Each number is 500 + 50 x the weight over its row's rms, rounded and kept within 0 to 999. Layers, rows and columns count from 0. Numbers have three digits each. The size before them is the row's rms in percent of the matrix's.

# down: layer 5 MLP down (transposed), 1536x256, rms 0.0926, rows 368-414, columns 64-127
# up: layer 5 MLP up, 1536x256, rms 0.266, rows 369-414, columns 64-127
down368 117:592514470518486488533509555536538585507501483551444542517522414585490548442438494532456523541449542446501358562560510490483548493457468420573483485501534452469439491455578529469565485496610557
up369 098:553448507542520554475575360496502438450549559522465529483505477473472473450551550503460568493564484452472446515495630507388438568486529537570360427570495461570492580506517547423561541436389566
down369 092:476496501524474486532380546515486500474395464477442543507543602548495558547578476500506437552431504500424476479494361455530513426500426481500526524487542494514537474498526487477439484463290515
up370 097:474521402502520488449508442454483469512577538552512539521488563456576582597514451496540495480552496471557453570470516489465437609503517591538414556483550500469544463408447493537450559405503570
down370 132:528478433496501546517448438528531493536559548507474526547402511476560542502447473486470461450535493441561495519490424504574436522467495474477475512554505442532615480401484516481436414549466462
up371 100:498523468521513564535528499438453485505466495528434512609509525421497551526466513509535517595569561552550505515410458446442502550444539463565445551458582574535470512458477472526612476476445403
down371 102:575594556501421513471502498596467554626540525569523369467544455600489439528531427547382560487528456503438523540520500529494449432477447534570474488486484483537489528467496483460483552436436484
up372 096:497550453505429455493486517485526547518501495493546490625454517492436435459475597483427574488526565506496516541472516563474448460544568549467464457516432492578538559463471483431510509563403578
down372 097:533468485557541434564568515578503419477540466446476521523609465455442547541576532489517426612422453580566510451476506490532624564504383450481614504573551515474439408471516483533523469561474474
up373 107:481529471497492569506452504465518495447464491518450578490480591582573474509522486500477555625455415490436536448469443479507494636472609415376553500543569482441522545558442572509597540487476615
down373 105:491457494500460492510527518437357544415479484530519532551440481489494491511601519421525447475517477541467488507412577417503536542395505499479559508522554462514541631508613446593429533502518402
up374 094:496563548533470544445488607572535490532527507523564487650460535524527469488492483486464416489479524513465517526490534512521496534515528561392542546471458501454548479506490527554488574544555524
down374 092:580477396489522516477604428548410531527467554471508624438520522497558575467431546462482468619529496476498443418504514446594491521494521469489482484478507528528519563587552524487547432577445465
up375 120:510502551472487508508551476524556457511453528511528487438543401474445562442510490480427443501498464453442519492563512428570494481527512472524494492591397418481473382551537485544542512481650633
down375 116:441430458507472539536543430521504459512441447472540421493507525450470494564531499516506581486501523557524453462547575362512486560481561439591517532416528520419542515516415415548560518392625503
up376 103:531484510485560444478567523456558598548497468478510553452480418487481492554464473523533517527513535565467431523479596576527515431483519422496537528496512595529463510441515481478603499453494490
down376 109:464504593448575464505406447476484431466582562509448391501460581556504547505527507526463492534510519430585543497523496487515451481375543509441488505486566434446490474535487439513485555567423535
up377 110:471499461474597517546550479562438530590431527454488549563493501482546520521476596509405519484483548491407438615549454572479437571536497473473517373523584473512516520567560529537473620554507460
down377 104:476483491428501548592553547454539496443532482504554537495519479550470543536499514653522493486478519519431515507440615562448533442464580465484487509472534544517407510422456450549496439430565460
up378 107:503563422550306423473567408522477553516428488464474564517553563520532444542468479501472449355533571512516460543587584542487542515508443424535431460538443470531466502537516480556569495502607489
down378 107:503518512526579479501442503426564611454412461505481495520507489480458412442505472523500420581479553434606585537497427513574462463473428478465472499472494541505568476504586467399536506465411450
up379 107:501500440448517491466468536498558565431497620517526480497481597501396495544488425415534556496573600532541500598564491525497552562485484418472522516414530482502413555484537511575490426538545486
down379 108:494484461585490475504467518484496507541497480537430586481556524451586501490603504531420459518427590520407420552489534512410472552531580504451573478563533505468557482612490394412501524555582490
up380 100:443477537530573530443478476509603441598525463629464430470526450543396484487546448456494470532440478506524500516472568569493427514453504449412464561400536445455578448477455415407561413471531633
down380 099:524488528522498527523458473490439457505459508389457508509515472339491473491376566509491489449466554468513461578440482368607471470521493493587478555496448513467494473510546596546471550440460493
up381 087:461539529473507544538538463600429513459523472479472557490454580494546527450612547458515538408482455536440559548535500473486580508505510544487395430566457448466553492493497560492443462514502530
down381 098:584482454506525413548529489508536500445561517491484519510389502415528450399484460432448513448496577417528463449407465521421428521547530537508513503560562551462499554593491461425550554451473487
up382 089:519450519468442480510496488520465614506505549510465483467447524578492399531457594526514459581641578516505583566455541512475548393576584439563472546465542529474548494468473536493505393550499528
down382 103:422501403578482413478514543586496454430525474485504454545446539456485596428536493545514550490418406536479482435542434476441505517499525457534516571488514415589424513513565521478493525512555402
up383 103:464499499534482458506501428463569505503528580486422509430389525424470526537522568426539500489578478454579516459495569455486532479514479482550557602490492518485556514487509450507489463522622442
down383 100:441480409428519508507481528403528422426540477512501511467541444473513497486564477554455571475483450481557558459412535555482445534480559470483487407531495485498480501558483561455499461402479466
up384 092:417453472500507537553498493429437521501477438452473560519558557503548481527563419551495437454617565420409503464501473460463445443485588623498392450496475539563536420412463521478498430481505557
down384 094:578419464526439477564508448577508484444478418604491501546492481529520472648516564493562472471511551440462614626480498414403432430545444429510489528511435552497476495550571542491496460503469487
up385 105:504537435555412454518487476523626591497433503540464513332489550580489460475413450579487522447525515544464545515450451493502502522531472462505503450507535470490532613484474388494406479586432403
down385 083:573432383521467549489525568518522442473448455483386470489519538416481551357627496416486530450444443450521507489505524507515481478493501480480467593481568401564438445483504548583499466441404535
up386 091:543458457381526456541466533524484509502578512547425522500349540524535521552449464537513436597516461456508449525507483504487594493456526420440524512515531588538542516559355496400424463550439514
down386 088:514542496510466472431456518450473505522491501471596567478481461502511548483486532424461525514612500486518466474460543546458512548568442562454436530469510491579462508444537590499435521475389456
up387 093:544483477509484567502532457567523573569471498543520479640434455562494625523549543507547606508553513539433533529505493493506561510469480443499469507444582565540507398545445471551504485501534504
down387 094:475623476529524476493445565483429395461476421543555508446483552468416586494493497520449489461563510470586423494438475452524462479531562568436519524526503466505495464533496489390508447539384531
up388 097:549499522533454527522471526569520453428615468522502553543469531418377456552480567535530565387466594568565538514544489507448461543469582516508468466486520547512466483562537491474458493449549485
down388 096:438543505551498472497576497452426595542464598496566515483481522574529532429534559544461538545616412432423508461452470476483479480495491481478491415507539476569530364498582576447427433498435574
up389 092:424475494453471425553544465527457554592464542425504536468517484541392472556482523484520478565580535460474469512562482496486453438518589512516522506503597581448474442484499500512516482508457554
down389 097:558444410498520435460378544521478520504572471521442426490425511443528450580363403442552556432442456434581499467509527563498483508551468563555559483468457478465596506518536504498448531425483557
up390 098:435568447422451387497454436402477449467532526438529475408499431450547524493500610451524451491466439419496512564496534562448546472460557520477518441573512472408569564462572436484511497454440562
down390 098:460502512485538571535574513589593595609540405516478525521442528425545611508528428499577481439529534400398488546607513486580619596484470520496535508468543552597540508608468499524533536512556509
up391 095:616491396515417584478462422584452496494457483526469547401350472511488525547574535487543468560455509559525512460510560510459479556448493529458489522467437552467501528455425420362543484460486518
down391 097:450538521492454509487423550428493499492572525465485442494493488508434464528447491535545476466538527383392461546533441563501469450442528452475509511506561443513491492497540486550460646542472380
up392 111:523463430428478566500549453533510536609477507461468604471512523491549510505454495424525522461438523496521538504451487517531454453529470505469437464541543523542471401433521514527530431462500555
down392 067:455447430543550473553516517514452512464533488550485479501586531508513517556478458426520633495587489502594471531455502484469495434522498516432467448467461630482502583491596514561481486506297521
up393 092:561501510393570453503486455585589514528508522550436493582476538538572524495551493488447440383469511461551455496545543529481512502536480520504460615502514576567437538565524543552525441481489523
down393 091:470494504469454461495610536521448430534499577496536493476551508434464555503437475504492545596497541527467480482436505577494508588436502524439600476488485418449508541556475479563448501535456432
up394 098:519507478448518500469492476490440480537483442431455575509532467458521555547449601544474502602496458514515647512516572466491436486502534555481550438440562434511474489480469527565500504504508533
down394 095:464382478542463385579476485451589547489568491504466477496481557501482544523495573515521489533406598520483464538517445504537530478545504526528500441490422523516364445530542548483513525467500526
up395 099:516428510542505523545515563507439503471498527414466604493568567494349424631420513525470568545492501547589443446458514457516474582470449482430508552506494504569493465550484532504446481536538561
down395 104:509553493453484490485531478610495519597528469458566631468450440474513569402512575471531543464564483473614549454555512574511435396492525458470440494470467582584379487483649551467517540586541453
up396 096:490489479520495486522537503603397446460483534553557509489554346408472509527499491557532450537451531585515465512522512431484452582542506522495480477608527472404461491453575487536470550488476475
down396 097:475536554436517452523509472452547537540476561435407545538519625621490523456438539565426479404557419439465535440457484472545407559481513520518470558483466572574497553487471463571512543475562572
up397 103:558490471455506522385495418543464458488508552517439498451475466583412496454469556388488481458422481452537454522461559448527425464457472504499480511484524526549438559492536470539562486531484513
down397 100:521546432544435471521535497456467512540485379501467554534465543603514550389463386448513469546429522533498494585511529418499489463521483450528612489478549512425530491541571510448495485466513524
up398 093:512493448516405506396504511477421550512504377504492458465591522535501436432497466485499481533438511560459455544530499567566496516531545485530542494490506487518484501617394562556523502566439480
down398 098:529511537510488529601461508405480481593471524472449517429462558493425507472503503547452472467579463507605578534440504507596531521478505552470577532486465508496594527522441453410476507508632528
up399 099:589417411490480480556581505482556643516408419519471502452526512523551474505496456445503446461487497528461501570583533489522541484484499482584509474611487480443542465505391515515537518509502439
down399 097:489563610510476442500439515589469507473562536576463488576571498522507542564426536582438370551531532443469501461450498522515545529504526413506530453533438541471541437547421499408586475504527544
up400 102:522523424478576514524575481422479436513479526543452470592488510446487434476418517447503458583493524462560542626482519536468511546494561430530380437446569411511526560494395489509453516525512520
down400 108:524380434494500538426582547450586461484460545471442537548487473545496497536474438510525361565459556558559539543398502573563511455503472363480387529540554461521463530520519517456441550435527409
up401 096:572558360539443468489488483489500373488496543515450496499574494533585507429570522567436501543502479476554500551523562417447474558472508367556543543494452506536528528546463566543510509594521555
down401 091:432516475562436489506495473546449535488425551428448452544494440463484489493431447496477426491520481480524543514449442564496533498558501544458639557516446626489542446516512563588491471528495445
up402 093:556414452515485473466518573608552583489567483405546590585436577503512547446484486538511425453519364526468521461472576439542532560543494486559518454562415484471446437456471423514558437518503442
down402 097:522551521546400583518588471474466501533410493525499440495534510503563498495539487459443523545481537477576446524587458472460459481459558463435444473409566537489592476504569514515576411480537474
up403 102:441509546483572498455557517469518577546499465397462497494563545412557537488508468434525502399426583514489516459459446517452508579527473411530568514482454460473396467559524430563554490486432535
down403 097:503425558599445519580501558501491473478457541406505485570414555486528572539563575570456444503557533442478567487362494459443476490436444467542420541471498515511461518512541452575424484532367481
up404 105:460541509507405610534504450516536557533438537525506491473526518466512523485457495499539468504447474546576556505597417567528461418500492544525477506418499502475495483468442540549510459465596499
down404 099:416414490390537467394484540516493542505464543484462590517506354461504430435646478408371533508544491503559496477551552515564548497455434524559509530620487530461572507590507499445485543537541518
up405 110:508472531487468543524524533522426553555483516478442542457507557477402523437546430512470455471581511467508555567602436467509450466450514472417462506480485538553506495523489589501498489503546515
down405 112:429440445543504572474512471523535497453490503450523477468553530559485486522545493529611449533521525478584551460581497440404496499585463492478509544458522501439513423426450482454453442503531504
up406 091:552379528492527481475577509546513579528546530502526522519428527424487605483488538572454581533519499558401483511517548552456429665474491493481475528444550507553583455502488484568489394494412490
down406 074:401521486563482517550418482430547396475458521534534539497536537601486402523522488428483452465524544470567482482515481486470510406468568547426564453476496543491460505452570440419483499442556548
up407 095:501456516469483355468581542503465447616518513497495538547502569445537497458463410524526534564504554539544482536497533528473562410475535506493500540555590598421448467548413521486475422454447590
down407 092:542551621519578541509466509506541590530509519481394524434479472516462486510544497539475505467479498455451496499507506496583382541465462476495526457374549428575578600473611492526391636397423484
up408 092:589419512530467503478481467550408538584507459514468395538530474541475570404363495487515460520596552541508552553628609520442453529547551507477395514472483480496546522555554518442609585574437512
down408 086:470542536461486524484498543497555459471501565489473454460488539424486503571592529550536535460542548475431486505504401547412559456562423491518481462525598553495576556489414506502443515559483430
up409 098:548565477534500536479487546552450543521478565472519434550559527548599428504484513443575510451463472490420574505521414471542512472505570501477367466543409517476503532485384498550591455440522477
down409 104:386422456444458532529541467512549441513589519476458481499458489548472534501491476510549482566500468496551484485479543539453510469477476557452568501573436514396490550551485409515513461537522532
up410 091:578485558564484480531481456491540529434460485432539502505538547581498607474564508455466534621449526530540479585506505519380638542472518491493467526462541534564494598612502450563553435512486505
down410 079:485525455480490530478476543458423451581412517513529493506463434436497351587546467472459552490606470451509504516512529542565439445455377456478493485522503577502539449299567461432470472527515512
up411 092:496549505438590493533577476522457543521380505503508528453523462519536474557412543436525479532564613521423393467598497355440541497500478574552555526503536425372518583462498537470546541485476465
down411 104:435440364571462478470450391409510460553540490507556502537451442450542496480550444557416602475566425539520502500454486540553492525537488487450431447528488573562387387523387496536534505531522541
up412 091:536462447461518540567496522455485495466496509516555366629411370452512461462608559514587401538464532548513592541475443508442479556543541495535383448512541439576536541572551478441526513384466520
down412 095:525437485508544536514478490498531510518477517505425541464498600499472488617437495538467439494482450551534459537523502442558485533529426498496595474553449441464453480457548530491553518478651612
up413 094:550478535581486510500518490588533484596495499496508555496453591553491463556492492483493489428538443553474610478435485391561530448553428494503422545492546503518527544452523574516531534588513470
down413 099:483552458480481480418516531524459514482521513513398432503499478535470551467448419456551566520423459482367376517477601600470376524450474503502554556520492546505537525619545503493472532456512577
up414 091:478432479464436479440482496473417444520392503474470435509428511424505526510400656464494549598433508515472546518558432528521457558474539478448500467457550607553550536517446538600476545524509436
down414 095:497518503492482480504511486521519481544546458503550514492469574476490450508516419495446433472460554392583404520480493483522521435447407554458414486523400396520508540563510556469597415519489466